python train.py --num_attention_heads=10 --num_key_value_heads=10 --head_dim=64 --hidden_act="gelu" --init_std_o=0.0 --beta2=0.99 --lr_head=0.00567 --schedule="cos" --max_steps=7280
Each number is 500 + 50 x the weight over its row's rms, rounded and kept within 0 to 999. Layers, rows and columns count from 0. Numbers have three digits each. The size before them is the row's rms in percent of the matrix's.

# layer 5 MLP up, 2560x640, rms 0.0307, rows 507-561, columns 0-127
095:507554533414515440533456543490508553488517433508457526517570472442501505505479516469512612490457532435438561471460499544460530543553532473462547438489421613610508531541558514531465499614511455586607506433414557487499482464548557488552393504530581480446486422511568552497566440513464449540556595497450489544494495556457503465498534516477457500492556546486449561532543468421541576434543
092:530400474516519478412538509497464571487545508546502495447450447521475440473533565490535522489486595523601403514493514463519482482494543509516516409579446467379543472417460583527465484391455439429533483540470455535546494613508527525522544564497455456481479543520414635466492461502466559565495549462458544433475607514567569517559546558488539454531512497448536446573328487513548540508450
095:496552583560463555478463491577411409497483524536507499467528441405563445550572546524522467478473555655448463537486467420481492409409504511518496529526473525492467552486572530507531477464511424509462480448488394478576439552462524473620514494473410491551429547510478559478472494598495452552448512546554457457543431586418575558423487532485565439525460440457529533625490533512544510450494
099:473577583424572443555513425438521565599545530489602476542542508548485496530495533496557503460494524556597502518554466442555548478498456520470589527502491588479560472464563459541479493524531508463432491451453481533469555436522571528490459498494444482640476560444460561468508539629521542538492561448515359472353507506477416441458564532487468519482499547462541511482417560465504524517476
105:485449451479471508393436523525559551500460561488499540463589529529441478443465467558418496473546527475531518523436569449393468519474563459554483439519471440494483557426532546534500502547483610563529514446426592476473483468475512544494487501475473527488531555495540602533552592484548424496515472504489468451561515543444480517556540491482448496570534511492592390488479447517546559544543
101:608477461423495596424485543487450557500508439502529499561470529574581555520486501485513610487489552436497541470533445444497479473566495488576484490507511457529551505538501469472434531460471454519473499515515419576585427494463506534531576422502403530521445515612429423595447459492575483461569483452541493507418432555522415470398536510526579526466510464434488500483478498487536477528459
098:474528505471467468589466507497564478540412480487480469601535442448443509518547546537530522591515547479511447457385509558478464497484369489414492471623455510469492517562464476465415499517408459531458523379515524500360556483468480508439552414590407516467529437546475471473571521563589516595442530475544408447600463516484464421453448499460536583596623451447544439477417494464487550493469
096:470429459478404465428548461481484524453477534452560513484489548508482573509546506467513502464475465535534480505506446525497459536544534508550514416495536459502494509506488453485454467530439589493576516448455451445581433561537518560508465478553511589524460549523442521450502550484512528513455561449529464468420556613530423457535462469492453530499494539441569500448533532448599446504533
105:523527459459490533498517439473560409425464507518601534516586493454504564585530521514543450460518489478443536434586499476478493392470498529411490431587457609423556567415565472386434485437521556452462536481526531487565530573435503433522508571535485515581561521536457401525508506483471506459447566566528464492434533492478477398454540571663494574413533478520544547522480489524463530483520
096:511564586456457556529433532473430494517526462545614573512533444525536446523437462553598486505394586481454446488492471517486489555585536528522536524468560577556463531583533559555421499481528522517509517523487483410533462491477498525557437471518520559479507484594458491497578551538507540650502552452542506530524477503460559524461430475470494444423471528436646516473518503502442575532438
109:603564512447536489487482472487549452538467446492503578508488543435501522491534523553454512553423456455474530505533513501503472363460458434504478524540420444542517433467527526389441550432426600565499484554510443578516457511546489549452483459540377571530488531440522563509454474510468477495421375504479520436413429633541461449569593609521565469454501477499486481514522530466503551532499
103:458412497511483465496394516518548450511528510477517433626447514497532481503569525566530493535594504529505454564423600473500460463533493366412402496452427520406491584470523549469534501543421503563541510513441410529403490516486565469469518569491428492564473469568598572534453517478524432571481473601522491411531482562509477380635505425503510546605476516446560516479492595516498493484557
100:543532539521491471535409433501464470587439531556488529559520430422524530458514512530517551501520464566491514485432477457515492506473468473491480519411582432457478481411565491454498526590510505539517517524460542552451605499576528523485549538470478453481464532543508415463461511557516541544548524549462437516528440508455513300522525561530535492470437496492400455488506514544456495552582
101:564497413581546505458443509453502465514495415544536521515509487463519496620488528478516594485467529514540484439517484481502532463433568470543428540588502627409422611489457507472410532461466490461504560552508507549487415603493455553470625504512555518550433520469466414477509591517512504503434446503462534434424601515458518477488487519552476509565520532469534469420511556526540495476497
092:570439503480552522435512392468525585543443523587477617488497490451481464489457479439473558511459552514532396391503438438432543520448528546458577472439548468475477506562473555467444594490518482495598536462352567452555518454486554588450568505532453499473454503607518557644595565457522439415593526517344503585474565512535440457524493506591471436614507554365564489537546483551478612522495
092:506531457486556568480408493519506485571400434572462455434545475495569499577530475565568487513489527514512446469445471494503427508400484481450468519507489448493446488506500604544547554525469454587520517512444359595543541477481555512379573470516457473574455530483522438514486553497550499543557530602505447438607450474495548441551502576543538414597487562497560544531406504601455492508547
091:536563517469561442514535521573504379507478443505469573517591449520425509508488470492580511538524501466502500531509480483509541495473422522571414522567472504543448535529508461501491474448422548501468443516482480547454448631596509416376442460608488462542431465502445352542470564548471487505427510574496632421491516516480484523457523447532417534457574475498508448533441504455478435489516
097:464484506502545526428499461539488408605470492403549482552591422572623551473508512531552528438591541472462493472592418475483571673518615510470542498514496470490503536463444634571589516566541489510490450526493589484562522477473542526519554522493432455527556534549431540451511553541458561487461536498516476483507393637455536583483545512524537569543438406491434542422477539499438534463547
096:501467466543457551449520457458475567582540484550440484631561549548494529546544555482552510478499560565542537463469566548447450475445463335514415437564463486474546503523518538524549530477507427459598477477479473607469499530439520492490586525550503462490522511441486567469421437547510500520523487599531467452557536500511518487472613530482491488523472513462505453432441470577424564494462
104:506560546524461570513434426572565407508476471515515510521508517494593568556498548513544420378524534505439491400495487528540608467456501437466515520557483613483552568471630500456521559537503480542503563423493530432557451484477514484506474585536518428545500499407541562407513531450542583566607614562572439497431468607495456501532475473579549612585458494496519540516402436465509525549548
090:467625541592507456465343502532458495504345453416458500524560535461585513476520500446530502490531594553554469513445475499442504545461551435490401511520467430519565480513492483477505433526449430609393496383412481518481569475451590477550474540572485564460535418529500542565524464432519463415485499527533506484529587494468501420558493503486544426575530444483528510410437542598508480472472
096:518533518505536509494494479503433493591504488546556536553507452510549527455630611469587459528524485459448468520501471458540545524560458498515452585488530584544522569617450477527566495580438527516432412499512460579495422469473486425543519511575435478569563496481459500404419572554543530539428443484530510396464464517496573453484467485544533622549521500424509487408489488529440531428439
106:543492546542525541440478523540484439463518427529505493454485503462537475501556601478456565459580490497471479493542524522527442446530582492457465396595443434466450447473458579561509538512473396556444469549422427556559554587480517482547563470506466496516482508578503580493504528524559428494452467451484550498494492567503452507367609525491520514495482462455469524557458456613449427488507
104:542455461449497506580492500526518555516437477514469539450535445479496487483573510411506488610482439633385468564521519527483591459525456504499486441552514501485494424486525442542483534492399468454492528466505364481489545541532550555544482583476519525490486432517503452502538543532447439572512550424486443458395445538467521431486454510489483500545527427542444452551406475488472554551423
104:527547492567495567464473478498507403479550458534484518495581480477482392574557559544473523469526527540475478442526458533562570468474514506598495475508378530436508502347370553468448450513510473506498507477495441619548572488476579492513581540463493547457498546413429468495513543536533595480371458514546494508471498493458418536527514487545516477531475443442579489432487454443560448533559
100:453456436540523471563515421546469482541524453532476556490434428465466496482508509470558502480507515592527522442497541499515507528527496450503481458475483558492562505507608424516500476487502538574558501534438480581497449506459553489528425431463439475490535482508492479511528514512435429513483405520554491477503540497451404503534526501511504458520436439501412521538424466623470546511517
099:461438484416450517494521527587479561502534466454443546529499438507491519486550546487565465496496413507448523462490527490517575486486496523500536440553470458512513472600558451465431488521479418615483535553493416481528555483518624579514526525537467531480485455612436510597454525451458506573510594572525539465405539483533565471588484571548459626531489539491510445572410560467389487407438
100:518475376431422516534489505463507450459451425394488500519486509446510524478521476466514572531476531538466457494464520546512522500417483548435537411476478497620551526544459538469447527502462502551438519450487502489468579452450610517462509559536506544500509454541519527523485509515542477461560551534540446497506498549520424449515501537540580512459524511446470531470498435585458580461472
096:538478520383462527407484602568363472512471406426524610550511452478545408495499488482545540524555523557492530515462477563488542501488508548485494545446481619555534482460512563391511530583509478551516453528464571593488533515504470589500525474580460508577482444452462435525472538585470494554572471512540502561458444461410604449519502511514448508484493492505567506453493618582499452539517
106:506563551484490498465486453513495459559341383501520453548532437464486522517640528506569487480530516485433502490506510531419524495462475494449527414551411541510537493460499498573458543522519494448467481477554454448502532524486605456569625488533499537471493485644487446486538508506495485533406590557517510454507426509458506458589443578540581504586546439467498515397430497520486480445514
093:572483502544557510437455455522365577505562480489537486476580472455496521545441473465487566465477548547517480431484539599537521547473442449518605549460475617534536528550508523565473438585475539475460543435479499498497523479507576494404510469541504455559499489611456589589495512541530542402523505529499495515408570530504486528524391506496559545541450496496540485531453538529502558483636
094:538529436464409442578534465466492485504441579509563563536606438519448515541467425504501467505454505506432492469524495540496412592490411571472513490529485522611430552548523496514447531479472544480480426531484476480502499547534490502522531474469499492471547410440515500478633540401476445524516584481469397482432494488493531465521520561536508369502605467511527569508507511528521445560427
104:520477520371439536454502445522555533492493478431505544484563455473577443530500435461463506464559519510511517442476523587478504530433553470513419466452577519527486566438495535445477488550526511557550398467468460506432484530499530559537549481490474473493503459523503406532508512519459547540531482466557500482573474498470472483539400511517589441509586522506517524573523502633464467505462
099:478499518393503488483507468617469555534385507501508487420559445477499448526508466478478457508488535490535487525525450444546529492517532494481486532447582504447535537461509441397468561536458476565458457395563467510557595560523441546554487541437555448427426491526471498504519476505434491529470431639519555484493498544486591394523550486484545559540581536509460550472444554509540521534501
097:571511544505481550530457390446482473561451487552538488530462496469487550508540595436445560460493429534495472540504472450529492388438487463520468533513474455433470650398514477523571504521504394550503610404428523509512425495410569515553484535425496453487509563499602380482425502564474463436497566504484491497413577461510380488463501456500554513487449389493414498554478477536539494539426
110:506470538418500480523498517601502584519469417555590524524494477539573521530473574479570516500595417447436503483471493487473535445516570470448541473508431490513547469359539509433432534611542512476522463482504518523468527527560513518557545497517461530581505443498469466477512424590497482518455563578575488516489426500458480573553506441489468560451625442460532507485538500480494513461556
102:584456520556540522436530519487457457498473470379491540505499465503537521447486538433449505453562507570478498548598527541521436438497397484560542448524492525480399515417544562581452448504495615479598510507491326501548492585518468642469570489475382524549534506481494417463494551609477460484516496444481462505516575555495499411550551513458578451467551440480547401500367477509518473476406
105:525481564474511485588474453543504423501464561478486566499524427483428536493513572427506544475433458504516530487543545502486445523536488446505504455558585372476418564437433455417521421477491482528577521491440447604461552479529475591471535468503574440514543478507441520505509434629600431496475525479398592463481457581589557499515459495491448577481503457511426444531509490462563518502500
101:542476502524456456593514436580452452517455539500547553486451466520486572510457606517549524494433521464480448498546473551473536497592441512487541499603489565506521541525484497575462470436444468553580486508457454549551504486527471537586517531549462532566492463491542405462494457482487489464529560550535519370478511517453423579506443545546596533501630485490362467500480612481394486513503
091:518519505511399566399485495563562451424536562570552456551526455444492467486518500446441534482475536453528508503519487527488471572593499617447514453483501546493527544470466555446438545402521523507504462344566597514441458550423531470477494536503548599425508490550492592439553552474463559482553509516410482437501512496646574425449519535595459440585484493485477493493571478489609598516437
095:461555539554326472464486491575428447513521528591511471466447611454543600491512562567603477574513443467417482509554437507521477507501553520571481477559494516525499512546573526568550494468425505496481456488481436472540496508535592582584501514429529544531536407527471530510519475682501514602439510568488502575454601593494558531498535435469494567476503431444450489454505560521426459481496
101:550501592483437481508467503556509403469538470475514477498424446534422500615613593545440477486494446488485494440527594492445460534436397496539383468586465593428494497411499558461491422421497455535467498574463438596477498564562489490540615610535365473614449550452541501517470551588524561445457513471535495431462438550578474476536610432578549578522540509538500476557502494506461509492459
094:619496501499538447475536382540562523447496466476510606522488384482380490499487479474539561367371566505544558217492428503459416595435545509415484387513446519486464472524504518497473542499514521563515496492402501441560471485484404504522539518561493492478519493568540565477613534564497456453535468470392550527515411599482437431492506483895538545445545498505488540509571411519499539547496
107:487551548466518566394432536552499383432499499479520444533501482495537480580566607544443513439485542476468483508609493533506415543528482439517528576572473501509518554420476589594512446540478541488509479552499410487505545470564526572588565563511383527591482456488542562496434658583571426472486457483520451529562497514451438480492547515623522594589454437450505437468498544514497511521432
104:544520462513423450494494483506454544523528450555547479504465430482524558523543493522687523499558578472545395504469475500514511427539528505451524498434439501565521515497602476487434462567478525487500553526465471436500500561553546486590475580531536471551537530501457537548565531457461477583486501509536428461530468559501544448605571475455437526594480454527525488460524492453431569504629
118:505418572484476502504481490494495483474541447570609563464459555574544535524473508617482495501468577511414463514567460583504484605508467467512524464420433486566478531596459560470510462610464418606433501534483285497498470486497491520558508500458410489496547483555596507530466532468552444522511508472465547453463452508485530438533500559495540476483422512420579555475546613454498595494491
100:456512569473557529493412520569530571499550527517475507444452552521441414396508511429489489457459505412537514515439517521478510452438515517521505479538529522428422527466536475466569479616551483542552487429384530569512503519448577515507451502483517514500491482408516587572594584546500434539479489513504479617557488441523526480565515432498420538480523464520553497538594411553518466498531
093:489442601484556519457386495566452505477454590521561466555495525541544437604470555409504484469628532545596525519546515513528502531558530438462461483620467485413477516382512518536489478431524445512581517409547539501518543495471447552552452536479464529453488432512512506440482561500493541448378432540534551492525448523558449498531495535507516485561496459490443459568490521609536525542457
098:600558631497377504471550459616550517646376517493496570452621449527504500452515450607512601520500523512506448463524591551524482482550467495536532456528501517475454550498470526564461414479508421495446588460383493438488500563546543565417583519491537502520399499538537520537576520435529493466463515536452520458462554426441485517519493487520509476404508524488510502582537467512561476539558
094:488463583517441530471476504558480515506390471558514547597481428499442578510513530419557444485464534606561539466439471470454498424454446486468437489459536520399401459472515509449522536543539493551436557453474554505551501487550456430497494570572495517499464510522496519523452597504441515536577594548603431499530388504559493358512521505543581382460488480555439501539466493526498594505449
105:513494562407467539457492486468498554531506451466491571464489554425506450626437498523544495487468533484519437435564417469493493417388424489582455527437482572563539521583507557531517459501498493571537508569470513463540507541481539543546527486530519424593482468559535539516499494553488515459545533521489524500414528533413518523403478473524465488509524553458604569477532515541581454484461
102:590514513450447516411535558499496517439451479470532507541504521593425506490479461521492632502592480527650392464543473508539530485577577490504492494475475446550467569532483579562492443560422517525483528529457386494472473469528518547525520499518441442500504624522484519515479556506553469475508594427525580539404479473502574611586484442480564442547471470462531473605476522515532471529531
102:540458463485515471550486398510465504499455525453581497531548407495539566409571507479582514572570498532531384516471470526493478456478516577456543503531511585510529526451562521506480520485482458467526513412506401482499514576554556496482647492491506544555626444480531550514520644556488596576532506513526468433424481478511520479457533520525447483584558518445518457550440540512482567444522
099:537481453498530416473432489418450512534553443516500447607546522508435471597485589472532578591463512500582510498417460502488414557441547480425414558560504527455575613473519480451526450464503444487544495498413544564418544634405512478406531569500516431513560463456452475437538563537477494559540563592451599469465584486510541452443531435495494494513530477502578483517465489499415454476530
098:525490443452512395502522533483534442534603444475564557509522471592539557502481535511446476518500470434393496510439463473500482533521474475513482557529435524546518502588447517555504556415483537535509514524535535550555453526422443499541602561543348557563540493484492486535538482587475571499542453484498532571449401477570622519448565548485662559466516527501481520493323557532529482421416
# layer 5 MLP down (transposed), 2560x640, rms 0.029, rows 507-560, columns 0-127
099:525487464505546563429534487596544391516470606487521488511563588524516504560517478559460482475553505512509467568512541479559503493497490488522435457455546419398450450505562477433451564505528482501527497491544560522458535581404504551520619467467449523420476501550506479498458541495540514475429430486515478459413472542513490522604517446567539469579399448428502489464490565565487533466544
091:595563520489480528593466494513588434535496477475546473566578563471571554519519532546447512429513508487480487522488462616510485673526468499577507496412576561613527468524566440511438501456515531490530527503514493503438497474528466479400498489581473502463590464501584452627486473440553560517530404554447492537562474509533508421427405483490530496479500564457496457483626559549502459489486
096:579428488509443581514437466524472506523452526490512564514534468510461574499449526549474580491515564491442436480518522548446479475544479431453578490500525525545531427473463588443405612510456431484406505580569483538516373452536472503436401445587473451465487441482511451521548447528548485434558489496478502520486419440510459432477528406467492553469539443446571532442503540598498554551506
102:531428394549461500486530458509470459471639604474536615570492542522603495511502596549417556502528474489489450457473511608520532481476472452460535478537473445505487607568440538481419542441432513617484529501482454513545514450421489558555479432534445533504467491481491559542525583483506584483603496549524504626530362470428524529466422491400483539473468478491505541547528478583556435488541
105:597539524534429425586580447441453509486498509467558481496531424529531531555531491571520589498426491583502478472541511601531565477530439513525478504520480528573536530562445485482479446468426540570564494515511495560591560492549521454489512511625513445487467483517469410550535337506448478420502514493491508467531537450537514485446438500441545519494432569450473596493592509392509636447539
097:451470506513474407595480551535570510513467544564407536391494511387490441477511505547474476497454441486516533484439461504464554475435525570422489575431526486477451478482500471514512464542517474444561493379543653422475589491549461447522413572554566511446504532451475564427543539520462535518467490567437562479544540442545545546619459558454468497455519510528586532475488450512396573461530
097:514461453543398502414511523512441519480514525535506485486481517471487494535517496404518496491504547545507476546482475440512490398523509546493459499408541478459513513522548543495530538519577475480585551557474479512520538547498499559428614479432508416441456479450514480493509512590576459476622456538413522475454487487456457536588470494477525433508425536410512476506445546514585470485542
094:556546520456577546507475556490535526537513431562480501563487426507529482474497507590608520568512523520439445480403523457503547543498436394588445508540450492460468460403570631532455522522509480565493488536541475569499548479522522491519536483516457487477562468498496437571549475503450513495571406477415555479522437392469565578423466435495551469523544512524489484486485438547474522459541
099:496479523611532488524493497412576518498500496468498537517444546535487491468502483501510494530458533409523418560459493475534545551474535490527537438522565463430612480529472546559517550500419554582521533452507517542512552486530566468401450478444495476407489496556606580482498501531528617521580447427480530486527491525539540632497408474519560463549496551544477461528545503530588431485485
097:549529464543495361473569492512525546469496530473487460403469496547505558494530491523440476447682462564493571462411492516537468401392421439469444587443493443490548568518455557449527572507493489413458531471525533525490486567554509479504473551513438483502408552501479474489521403503477518463543494592532514510447542569574460484549549428551487536534476475568399462469494509580510467573559
109:402473451481408416462427500498533592480479567419484523436470462482516494549543430511488447523521512566614515609524523451421502529479509539461530478562469529448544508547352565561491495556443421522502489497559509443548466653543578497537577573447581457520446505559453537525538477523497496512528526535520539510605530482488512457463435525471450515483538568472477533566442495451474503496493
095:359510488500601549543530577496500531469565566586437509476564506431463423537520513452518389506514522573473465735462488425517553526484456562480528449577626453555488516571502469454474462438530482439422484448594581481474550520572480490526479504461624459503441435456464531548524488550469530506611442529435413557513487448467493573449537472332591471533536480506436493516488553524509457445454
102:555459476556523506442477503527531523384527552480461575520580483540511484515547477469395572517490567470480492498495530520473499567494482500595460520492530481512529491546494453466540489468485473501512441439546528466492444546445482504503485491461506427466552498379545523511607464487529455477553454491396483503519715587513494554473519433446569506524481525466556616501477425413538597505470
100:519523488435511473505446465474440592515485543486517450558427506531454519443521545481547523431470430435499500458529474466476474566545556555544536414445459515559509487619516538510488507543468534469531559456469506514519448399491538514544519487484513459477509490455526448476495470498461481477580545473483434564555438529565417564542479497477498504537461516520395535632453437575534576472524
088:510598458500496501544519535530512455519485442467605511533534436515492512517544521550564512508491433527564580518504492538551433467493431466503478532553455502497490535471504521490518440514487514594385512490568438508470520594451534477582474521453491516607508473466463436388437426607485530559386448524682425482497501505496554497484527470511533582458476445595515453483466484434437490502559
088:475570510524458418563482452464555589563483521506582512497411519460419511528516481454534521467547434493554426546605466530462605435526520456534566526476602526482493554547553548444472497477483462473428535478541609454435482514428506496520441545498474552477501512528601576525557409546525562453521384470545424517366513540513422499558542413395513477467573482446511492576551567492505530481511
092:486467429429502481577478339595513579496515551469499519495542479375613445472474566542572534481528530574495399562486488529507455491468442558524460424538401445463451558426392446456484604428498487583547480488422530455529533502423531557497609565480411465471469460478491646523511439531437473503485459446475429479649539514479526541485395448486476468494487508352476464610510451584549615597542
097:606429484578559494547528442441476453457473464478497496403530570515483467471530560547544501537539505443446535518506579561530367418476390559480549566509580560484632592539480478428478472522444545494506508512503490525469438477515442444563482511565535469489521507466521567605484457475474427519534466486394494510511591461518493451529445435470517493549565521456564578565553519438479461505413
093:462528568493482560525516483608504454545488550446588470478487434472456440432442454481520447441457410555496479505498491480531524473532572589506568543489556497479439490450480462572437414437552525483477432449519563465519493447449493492457437446494520551528516470526534519583536473458443483470516481587577607474452572547513493573445417521434509540471540496491543508537488607456416471420490
109:542524361402502388461566499486433627583476519410509462489505451562522472517491394557563531512484554535491489456564478451476527557509524489588621447588464482489516473536453528553476518418488473454580441482498467480443510460428498512516584404531427527455449467526513536652493411383492525389478572484470529499458585517479577498483522491491593556484473478519551511533536584464480505448444
084:390577548442399464582560565532525481503488503497416471476527448492436463442479431513553568476468473476456492710490579499530501467472500511477420457524445419525508423471518478460525374444518493523465496440602468483515574465561470517543558514463555519487513556478508542487456547524497512571462501533593525555516503513553549533508495504187513530551489538518458549467546500451454465507526
094:557471518511387460539515613574574498461444541474401463495495479460545408509448389374448467519526518515606596550392489509504498433491479500483538495579428481461491556493526538494500480485615581455536538464494540494422545493424507494483482514439593476578533504529535535479567408567475330489530561552525517516549530546584459538497476487497468438420479535506474412523558473436423534545504
102:513558463388544537491498506478585551506474532464411562467539572485476449483543475472500537447415534555541522525566472472452461544516588539469499539546550599456505453520512480419427517445541551498549502581545487414448557418570573536455504560479559552397563539463605484511473482391495582480582462496520466493529532471450455389548494552555402404529514471506574531435560457483526556496424
100:454534511530547535433576482477443551466535467546537518498478587447549471425480439611464477480492489554456498455433557406470449478445542463399494519455446438490483470532527615508469540505515508489556443485428565470552591516507562450476585418528481535478503454432534547451488499526533472485412420526510536474553563451485525435501502503377524413377400530375499562466548520511425472468526
110:608526542552567584545534566536555621394358490517532506507421556510425521537518502509501552481525548483518546526471516524503553502519450456466485552579535487458444523549475539485545435455575474523477473552511479510465540541516498558543479391575481391499425497496452466429476484532505434483514494460564526378465432544524558458487444433478557477522581551465527531573444485533522486527540
100:524520526513502503448508394447525446488518420501570423550514502511497557519505542581533520487463513459442551581510478514517539489502559491476557401506495568512405523503432540521549445550496515482484584441520463511470524434509491559486609478474556523513547508534487522444526552468553491477456529529398534525486506483458445420435524506536396473538454607413552514581564483397549514496493
101:550487581468529522516483486496463516522500595476559494447529466607506501515474476538398518507526506534519510435562472439477510482464561494572538562466580427579510553443471612495473435503450559524547551398491488521536438480511458427527484459455496515494551482450578435481454447531500517521473572528488358522588469524495549488462608498505548472527517497494426560322467534551506479567565
100:482606634577489439419488525485507484530411482580529499525445426546500499566465489527513499438504467499543505442565462510485541395585585525376522551532475425468498479558549483614466523547454550409575466457502530541561516473421462467552531451404589517520550483440431508530464501475586477528484443528477455542575427506488459512516556506535546540519543534606476508475509451528547532517515
094:567502500572547445542490472447549447594466562455486521441417505527420575477462527491410532510480396446603508503523485519432502494470530473572564527508587490473559555539529503515430469500530544433494471535606442446569428529496550440477450534479488468467473557652492498499508483430532461464439599619391516547544524470565425509532502493438560513514502518483425450493587410442494569507435
109:537384575527537522535488523477639510514531578456398530470624398491511595468410542475456498502468541457503502525534502452533483464442413491517481522495543492568427475438420500485537458458478457481547611490506466499464453552562527536510460543475448531520462429387572478405527501581516458434586314549499508502497528481551443587487473454583534548519521489461598458476416534544520527455479
091:330508517545500525505472465497547437463402550501524558501449504526586522433559510489517461479590461445447514578518450482383513426491586572454400550542549396445522490488550536442555576426563439488507375588507473502608441515492446529540558525480501570496541492438496467482475510510499500500396525445510481446582436546450491533466494460441517475469456417486473472492590505591455474495416
092:530428538543586598323528534527439501447608493578468475522509550454458406522476613438546474505509593498539493577586471515497585448486587455544469511516584553485520493504444508471547432540450414524567518441484516506444501485493562549444529548570555403499455580516563534584447410551524507476456477467411585600448498503494578487516495549520523514461475499459505523463540423406523504490484
102:485574472535553517537535552418449465562526429520456580444374566519602556536535441534445509503513384419491416527507467533485517561603544525486547669511469523507510635558502465481442462445446548467471489536513518555519409478508457465373488466442487445468517510516480493486449491493485473445583489602456506540426568478457442445482560489519504547464531362646482461544518542498449436579478
094:504487423573423507488510526418465512476582468469503584533506509575504527444525430501481501557463459538441561446533490501511504543506441522548497502506519454472483554607525499552433462442472540491513528528477512528429487472527443539511517479600438498520572529489584420499498523503500549442484515539515472496496458527551504391467402457617473435407530487549546478483484512534552458496516
099:492465480570493451420587560606538552441534593440391464481522491526530447517476492519558460467500477511541552501541471511466515564571459482499505568557552500472447433601531530619500543527491505325506387597490462543514474517505355517454461546570510506602451521518431565482527634465451531500491485517479509544526499484495560531504478543590501521451506551502534447445473625493448457486446
116:585445539523475537487522489500491481499543458591469594405562461550480502564584469513565368505474629511569478504455554508408542471547406433588493496580577416439490589555421483417506445509548523476489516529508525590556528515497402518458454478500510486517458499476467486514514464465527453428630428533442504566486462473566511520441496463513590524475487469493491420545529502537405548534592
103:625567443467580535451520552593492428533467495486551509518505607513517483504503544500394536516485558541460485432559562452426558543505460456435432502451466439457470511449556463495552440579531429495495457548486523470501529532456488506556495574537483494509482511563555519537398451471517410437449550539473551546503441525463527513500510514538497532546513395367520520495615565493507494522516
107:445433466575496470489460473557540575526517565534474469417527489554526478475383467453525514491574487505505493435522397489511537520525530577555485445512459526522465429412559417490521547485521498532535454563459471377558514473459518530573463427503527553483560467424552516469445465468421570528468488553458455533522579543529463377504550458513449501428584639482526441515430437525499502483548
100:524485507478527522475542517465555463502503519540502519414539605477581374540576464559435554506525367546567494459422545524579479497396582420484461452576453385375514479445548415461503469438568543517455525405506585552430510463559471441465434525463519473494558445493435630531485537615491458528442499441492415544455475463591519580468504515422435479475507510509503513543412499580502472542524
090:607503483544534518474545480478480555589451374417504533489544539525503523468545520549580515569521564471507451506506470509512442474477541349504453560526601482477605507530474460574521501577418505536481543522427462585607505485550507503498464468511558365507511431471577523513488460481560565538458491520504549518559490491520488559473452384495593551560451580505585497434553484506487489503603
091:571596477495558522546513573447515500555488491523417549537489508473475425505532406459432491476534555535451405509440557565482407428558308479535624512606488477498543434427417582459524546541511484511443555488450557595444442540574490455477547457494545503532500576519557493537426489529532495443575485466502463524474434499504494551466469572491493469535525467495518540494579459457504598549462
092:471454485445550436564505629483542499466485501556475461447498471477556448443354469434549563557506455455496711454501546408511475564573560545409437517557584454475504505533487466471561554549526524448460431525490503468604584483428528455491496473460580482454534509460413571525567514481435389497524502418486448571467572418494561547443491542541464502504465477732475460541444473466467529513518
088:413459498527456511551427579428479476486493531547471418491548607518563482500549607498516404587567369496480507619465535491516547422555494446595536611428604502536545488484500494482526492473491510467544508516500566570445504515455583503525410457407523509494414508517451459559445465499468571563455560503579419515465562396540536549529544524356487505484462475484533490537463624463551406449438
097:443506496487496443429614489493474525454543428538485539506472527512494509407429514437482474479554409455508718395448481459429517486508545581544499507508492539511547480541475378448466495506633486476567473520463576511525459560485591625471572516527542496525518564574422519550459460523429496540433566624512523506421561543480523401536538547565479469457522461467465500467522540490380463486494
108:535412460524543550484627487501587517421531576520544544385517485402462453426497484464403534382467536461483562484532432561438450536532504481504526615516512558482433563548485528562503485469485496473469455536479489510510436486500476549366493573467498527499476531512497476451512500539527513483519431489520418335516486406497492538513541534576508443598496436393473576614542529552499509519489
128:511481560534547453421536451475593513436520554566431510475487511545487510482461567496473542482455498511606531556484435488531476482544565539485486494510600548430573578486464574583549488461598510448531537454522503380542493563574618489623548498537485470559596521539557518443601479547466503493529419514466503504580476437469475535487488416505463425526512527453524408537453466486515463531521
099:535458393504468500495559487472521401419443457477460463557508494447476613600530474610520528514519571547436500479585510474528506564425494590512489497418447446589493497569510520473526544489495466465531500607532486407509596446545520492431610447496507531492511462470505490478402500461557491526453516504510472491500479637439492458512418451561590443501484509460462518436458495530525457521511
093:605653505511416490488536534418421511498492507510524605445463495408469487403497523567495518505506515449518498468442455439465528484415519581532541481509559425508527451537540457486509550580531527602485520557512494516574439594436543506507564446554461505505509542526548507544507476589503472517596558509449496516481583429597538513556558483502495507436496452497507556499513529533576526361566
095:471457497443544462468474509431467579546510494525457508545518463467426510460482617395577534478530444534488621478441509508443487434465565517491484523453451581519529515426479446434559515511505446566551415574523559518522495372418557457578484493593424534434515542550484489442508496527452519479526524511545520516580442541550522489506441480539500621500493476503420458442477465487495511519403
097:588520472476504527527462557468517472566540523474395501420457496514451471488502458549481511571492500469398472563493493518498524559507483524471464455488551556568554510445526512498509539548495432494432484546568584510545566492483430573549501515521536441445468504480466491571507475571508470508463489499452471498522492536463514550463475460405473590379539565382494435443528470544456452514453
114:475581498515518539563438467579539447503532433462471495528511406521502588499445571468457474486429560519548512465498541400464430511643627479438522454450543453468476529509512472519507513485514510420444457507504446532513509537480493574498551607533473514513545453553526477488438461523570386518565510437502420482602508518535531506583522495531505547425467480431515480557507532496479533456392
102:491468514492579552614431478515516455488497512525495608418544547442542524459464492565415420439476556492456525521477456502475494515416518540496475612492555566488552504529510499453425518511543562458455410427485496452551507531586505554503456495575565515572475424488506497546560509573468497441552490587484479541566455517505388389457554479491410507438543469520546587378437503533443548461457
101:536534506534452536406604553480507453566505482518494516433471541500476460499527511482501430494456526510538599509525528520526511500522566400491525465486449528532611498499539449453531476513464492612415472467555623507489464375462476484562434530511535498457448467519528402504462439504489484399563433515463500521490565618506566507501382510426616414515381494536516560498536484468446484515520
095:433503424444572566436476502527547549538434544458520515414527514476523481443539426522522410533529558527549535489557468497537419565519414464579476444508550459552384524544475512531449471493583518578530478531429508525537496489476411512522434418521468604464554540490491486526453438459502459451471493489599539516512478451462461520523618478407529576468514514613429501409596512530501553510485